Part of a small language model's weights.
Training: a variant of Muon for these matrices, 11764 steps.
Each number is 128 + 32 x the weight over the matrix's rms, rounded and kept within 0 to 255. Layers, rows and columns count from 0. Numbers have three digits each.

# layer 8 MLP down (transposed), 2048x512, rms 0.0981, rows 1741-1790, columns 448-511
134082163162088118125089123098113135171061115141140105128119105129117102138091088094088138172200110165104126064120144116176131106179076141104028123115072148112125153116081161150133150173185076
121156181137135050098146132127142118123118124103134137101116165138172175157070156130110154105116100073171150192167161141107098085122168090082090134129105153152094092124111165159089097120144193
145137123162146092132113099091081132165111081125063172158121159121110090136121105124149167133134124139095116154108100072137110135119118110102023122145092092188138163073150140127171100136120161
235148111110140117137097159076090180084136137147047077115143151159114103079176129135152124131072148140143104113097119092143085156126159132099116087091132108131100132142124143123118119142126098
094131114041090119123122142233111090074108190058128125152025096097103057147141113136125129162211154187139140098121069177091115146070151120040139203098088170166065082119129180127087215152066132
129121112155157151096124115113114131146094121095128163139097121117176164170140128137136158170127102155146134149125108132128124120091144110167126146133083085165138073108109125114127148152159147
199143133148166138137097178104098070159077186120168136158096132112142135170111113116194134178173127107175109081126136110135130063186082139193122108095128125177117122165172181101132105105100184
105138137089159126122072183117100069092115150102194161114138169199138113192069113137134174123082203124122070086078072133142120154128086085178201084139100111066136095108088107202080136114156110
161138144133177129110121147157132035178188049113110168082103135126100180119135115129079109115091058160133124109090128125141177124061151201060068115142093127135112113175104153105145159115173185
114132143144118131221098227149150110131082117159135109162162085102132150196073032119126135095141134113097068045101145083166098142126090144155044099129088130138153098039088133213124149108133149
194214104133111128174154179098104194134137125163091047138114091162142127140116118109047147151117112099089129138098134131192109123152117108069107077134156142130131128162125113148090146181094159
175162129149164080177090118134121127077140150114101115119082108089107141143130183138135103103133096090125148098119146090202119148149197167126067140103159157137159073059087131106157160113143122
165139078064064099134118075090118127134101183125155103108126156163140121139128132089134095160153072095121109144134114118119086067126106158130099170174145090134151112217098104114111139101166104
129115107162123143121116180123118156143153120137153162129170166119131115133108123143094102079112081134119137073125137073157153163132106113161114181141162108152136122127134132178110140129150143
155081103117110150098130124122067149128089155134152160145138113148133169146121156148114158118167099093097128122137089167115134088116206110060116098136149139175176109150162081080107141088111163
131083112154157160154091125125103088138103066137220115133171057112062166136108135161043097117090088098131102125136100149108115097081155116120063147104157154102153141071166140147189151126113124
149128149082102135112172119140127129139125106108149125079148151139117150160085129168137133149083161116166063105131132095165148133100104116106173076089108112099118137136156084105156165127141148
172123167116136156158121056112105091127071145084168091143128154118112126131126179166049120122091147065146112107111086106160112063094140157144104136080097062149110146142200104118067107161133122
112113126062125070109085152072190118067085128143057095198210069166194133131140075096117160135167177106123164024104154014207167096089137107140075138152054181090169171165196157146097088155146152
161089175140114119180171105125135132186099112130128123066141101125138120153154139102063108075106145149147093125105083116148188111056130160149139150149161133167111168158117067162117130099124153
112087103209155144106121098127162155114171138138109092122177101123164116167071106123137152169146128147175111151165134175144077089172136117104167146086163099115169145085167151106199128150153137
092134150152143135110087065132078069160089133169132100159124162128084168099183122169116146114154157143146097146121137074135111099092164131163125139094145129159114115122088150110151060156094147
128170070113125111094143166121181104133067171167126172116136094171119166130092204102145166137117159039125125132176084116097102122107110093090150116106087150054197160130126122111151129142138094
091137145117131202164166101169129083148137119138108097130155127117126133128149130123156156190077125099098100151113142111213153109154096112125185144132120128089144085120117070155149107145117176
180177117112069103173121143192145142128089129166133131112146128104070144145124129102073124128107123146142117152135155138109130111084138106108188109131153118165120128123135090111136123140120107
119115149095141136095132214185168104140063113099128207141109094138108095112059145115193143179056116121113106131143105129123128185146104182120114111097116181094104153142131140115116167144094128
193160086087118110117124145152182186112138131136153161127141131116123086069127141177106086170156119139141081094127115135109090153103151163102171164140138112149105150118128158094087133146109103
147149102048174133082103069163141154182065148166104127101133161173143096118113136118092157134068189146131090146091116126124137152151125123229139131098129174111075133140150116126168197139200140
103109157129143133117150106090158146083113138115150111140112128144076114154154157101160123137105131138144103116097116129137157137165119106098143059143086111110177138182108130081171170192148114
161142102169114108164109097136073113126161136170154119121165113158117114076129103133086150113143149175155163139186158117162086099091142130118096110103164124101152171091117152159098152124151121
079132076127090158118148151147151201106142133184149104139114153114067126092120108158162170123106155118168126103107163191162106117174132153120158144182115083146102069108097164087132153121125124
127120084168168157145097077123148114133167150109112183094110081127122127194122129119154134102127081143084193091104131137120129136110182114099070163187186128152148164090128159148105065122169155
089114075129074147127145121150176162090084159177134199140087130167128146139193130191133117157161136144097189129097077123166137098084068113094148204107159133147144088160148096144146060085139047
117141104107069165120171178148138083075086120062078144108199070160131114124156130138134170095198135116122098135129131155131157118126120152119162216200125133172068111112099188134193095102167108
109153109124161121146132102096097176101180101128138158123144104142091145146084107162113148079070085075120083148111079128085136137016065127065129109176174169146090112141134144175116133085157136
135119110096162119097092111132105164151135128107130129131142111185090131185121155116073159130112161058127151185067124136132140121115112134108151154083097139178144105124140037083134172182148132
155103111116120147116092082090121087137078134128083121120152122053120152092104119130174144133132129089158163193182108148096158079148160114116146154154140141072153153112106147124102130188153113
105161142157160115118134182198130155128120183174163081168136155114134114160155101163101137078148208162097122145122151167094119125208083116099142133108119092087169142093148090140231136100123168
094078158057125116081119064180110112113190112159146163161126153062184130072172127123116132115127178125117076131125129061085145123097083162122096164112138161116124146156134112108147134129084067
146144135124136083135140110105117139161110116135104112095133110111146117130109108148120100076154145156121153149101126112084135138137154084114186146122145106148118098098124087148103149074132109
115119040198157122124142101109131085120095162170135117115178126202100095132152078160140192100044143127122118131138138116134122125112144138117083079094111121077108044110093124129115119100134146
093138095122077122116208180137127123155130111141094157142138133130129160188152128136128153087159112140135093145158179173155080169123203179183133160128167061099108172098142139092162103179077133
127179186115099122162105046125155168100119122142124161146167083090151143148153126090165154149131115147208148163102165147155067173129146113219128101117106147179105136093178091188153144146071131
130126133119145149145126121182102149134115112120155131112109083073157129131108099053125242142191145074086113169159145165126130093144101072102150081039155184187194074126093097099034091099124136
125141185164117161150165094105164159070147143124153093011118168127184128122100175137129148102156158112153089164070165111145138098106181099156118126155085129158162125126162075140119163124156118
111146090130120181126127168129122148140122117169133100106123055141126139094126138156077148133100152146133090100117085101094116127105131076123117119135095130077151117149115150163109175118098176
143141151130160147101196142099136127110180150126099144143095115160174201143136132148137063183137077145078127165154133113142127085134048119109151092104174152135123130095078180107133153137221128
160083116131126110102093143106098121102161102102155110154102090098086122146114104148150146127075065109139148142096075122108115110148137142101151128145126105098156158135136098139131116122120092
101130086088126150099156139117177110157160031091130122132146078131175160129092127119177112064156080093117108143148087168098092202124110135153118122119147147141067164126139042140164110187131072
081139125126113112157105137112159105103150114142119131115162158130158174152136120123063138143076163130109171124108118129132163196140130185153182124201115151137071083125062146098140139119161084
# layer 8 MLP up, 2048x512, rms 0.0619, rows 1742-1791, columns 448-511
101137104171118169095168130133114120120086151172131136125133112165120140079093071131127167142116145164090124093171158111125154093087098157131120121128082071153116155114162124151157085092198093
109089180151205107142145127119112074164133071046170149135103152107186039108122140132114129119118129124125096095132113127179151157123094135137104064118183087112152105107136141126100134124167146
095149088190078098157103111138159135165152129089072123154122130100137143116146111115173114109166134093170146126119067105127133137131125160159106133196158100149065110080158101106152165185163179
070064117064123175175167117171111157104109106181105177159094112140123125176237086147121125121182104137153123116189140140040153127183125160094117118119130168137145116190107137089102181102136090
134148178123109131147124108161098143113159122115113156144167133186109150128137115132092090103153079159127157066122128140120123132157156146107161127159131132148127137135141182149092160092182114
190128152145100114124142117122128113111165078178087090107152062096159152140117164103122106150128107136060114153107143043122059048112144149151155114140146101150170176190100105115122116132138177
109058144076107109087106109058036107087100213169133143134121127247128136180157158134156135209170170162138111160107037169078088115136176163086124105136063123158135086118085090132124134088086084
210090169153114098082087098121088086109149137109159102100069147147163113146119198115107106143147121171142126065087140061131156122194111155122043111107140146081205112128162119088071161130118162
127105165099151103133148139155102172106128115076141093146132087116154124136101112099132141142173195125150120157142142116133155084083104141106145077138082126109152167156134161161156113117167094
142071143136152147147100123131164174171141124134094151120096094155091083102071148094185110161150136105186142142130148142083149139178190180109120114109149126107175157126122147173180125122101139
133113085147099138128104117121150116134119142121100149192116115127147138126149097140118118115121185129091144091208084071096131124105143122161127139174129087072153181155141118094141096138115165
128124121169076099099145102175103187157185102153112180082142140124179071065160127067150114156101138088172087151117134141154156096091164167149200144104175130182145134154124135150163128144133167
139092114091046124080139124121101156134150161128073145153041105125143127082095141102145107196100116102174102107118140159114163126083137088166192091109077143150083101111179100132092144097103134
096115113108105141170128122126084133129119187113161116162102122158082102141185163144178142102133161138132091175129061097118180156116152101184133105163140168112143168152139160095134087107125122
143144180044142156113090115171156105123186129163118147186122051131064070145112156108071085100170000142239169137125056125104172175124174176190175108091072154153178086111097114088073020040188141
168139172153128128087103121117166146130146143088146160122137104153114142105189140121100116157158093112137161129123133134110111111120157182115131144115084118119104138154174118111146048153117142
112172123052108183158195126116152110139146107127164185173056144118076133075183173205104162117136108169107148172093072116100140114171084148176161160062141180167126154103127044153145102119130103
098083077149061144094156136112113076142056083072093101187181157127107182076077141036074089085203147119098184040154150090158152101150173111121096172119146126174185168160086216164118179135141205
125026074148128126142068112144098176097153108082142148179108132127107115154097095129127164107153143138133077159140120093209184164066128146126143160125116171077143103140165104093115163128140108
147125156168123076164113128148121111116100075158074139126114141134176136074121118128104116127098137107115129107144177181115087086187211112171162180097072115051152134157116095101149146127145117
110110102152147122099122200127094127109138103072120144155158097099160127149119123112143096094094091131142125114117142190111124141155159122139199092129122137139131136101121097122164167164189107
200091164194151145135192162200134106044146122103123158090130122136131119162153139102144126105147114160169108131099125176063151114140102207104119120147158095172146119098179124128156065108108127
126159129110029154191181148152107093184142142192092103049196077118177123082128125117170056137157187137133108117142151082146122128155086126083121178132129145124080158111094156082121122129178135
126092105144103167110122153184119114120130100085148075131111149100182110126108104112126113098099206077089128132118149118159107146136122106182157095147080209122092125139106155112107098077190144
093080140120138158132103078064135139089116130137108099109169158106102147132117155157106130119110142131082115139174134108078135116124139106087162153202078072085169140190117181122119167102161047
126124141181102106126147140101140157123185110122168170198144093095110147114137138130189106112117117127132147115102144123098178123171159102138092137105089140107081116160105136168116115159105090
130129100125144170099106089106082117142123117157095151150168100152130136143119085128103138153139126144119162123165141160064157109137095175118135126126103130118078126052142113127164112115160098
138110139171103108118171110126104106142164155106108145097161137100154164129090105124104136097148153131064121072096129172130155130062119143074100134077107160149127065118103131157191147112136162
117151090180159125125155078078153138137087119103154157156130099151160135133113107174142115115109096156140169108116088152113140127103148136172140143157126057049127148157079155139131131063166098
125128116106134127110117101113077095153102113137121099141123117129201107101131115020136124092115108175105144091180104199129147138162139160053105177133148117171199087127127087133139116148193121
091206146115118118129124170141107170145163117104140110130098095154171120106103102115109128111126144051153207144193105077126126145109142093113114150137136130107114166172136115112129135112156098
133185139181156110149162158083069180146135127099115069100160153142120135076117094109115104097182172113081120152134091130137154077072122157128154150101132122132098099103141110178137110122108073
120161065129174203134154186095137082058168115071062126073099195112153125080142116053145155121109111156115117137119241117152165156132111093086100096090151137161069175156092135099097180108154125
103133126122142186184097145126091067121141144183156180139134108155119133167117125079091099170098117125095142101105186129086135105089128146149145125142107118109128108135137167155151146112149104
130026095128046086129111129141142072097114101163120178108157163159132132144052089094172119126123133107113122127108095123147096158109113100119105122122156135120111127107170139138158072127175148
117125171101167153123105115178130163115121113076159123148159093093099135065153092138146166141115125069170113091146145121142159096084179174162120141108091152162171077111149153152134141110064093
134112064129130114136134167083130187094176125128190176141130149151112112125096103164110104120145093155103160166153181106118182127135097103155147157109108093142159144174140180120184068031181142
129162133095109156144185085152141127136125131105107141108113123110199080170168078074088094168113174126128149147121137097145079106162157136140103110192133141134114078188138145160156128133175143
100090103101112133110139156134095126109118096113137090192078187151110100109121156130174105109143111130120106096176103167131187124159096117109151096124113139109085125144120127128142111163138177
144102114099138106130128098097112110059120122094128132089147114147121117117035100092162121114129115152132080084105128106107152132148128155123081179138087118162151084128158155128124162115148138
128119173158129139104135139137128089154147124145119141065150213121152141205131135127117118139102087153026142144080184156155115100178101116085205147147131146130093169126087139166151140112134139
107112107104178122133073128224123164159125107143115128092148075077081147045094132130185123131136098105155101157097184139110126139110119139130089120140084081156116152144175163130090151142116110
111132125130117126167107157129140081111131126124058175205121130133167150134128097135186084145124109133117200094204157064159141104153117063138139096161100069143109106133178136182105141157144090
112100122146112091143160081154133099159127194113145122163155154090075129161167085118141147083131121103180143160139169112101099122127148094117148110123109147135141104124181054100155064084077069
170132154127093112101097126113056162115164109057197166145129100125168087051129116108126138090122116059115082134105139125143123098084082145134175156150111103137111120161085128119121115087107124
172057121167152186148170158148101111137187163172112155123154095131123161148162112130101063188117085121156174154102100115109129102105163099096054108125075176085115126153159068124119179139153129
104134173133094112115117178093040126081123153148125072148087126142133048150194212163142134163131178142133192157096129123118122076113085151190153150137144084123099124109204149097187154125112130
168151067132102165161176148147144150143107126143142138118158129107139112094098071166113111086124130067085080151076179157146124097097129158198153167125107118097163078151112144175102148137166132
173095107092217111082111078137106175147115098119095098165106110111106099096104115108147052157141129122137134155144152162096172109154151119096163175092125138130164135165090117166148162103113090
126097089141133107092119071144133135134150107156132085091112153073141117124087145151170076135140144110153107102099121122129136095131121069157091113084177105106097179192136137166168123106137134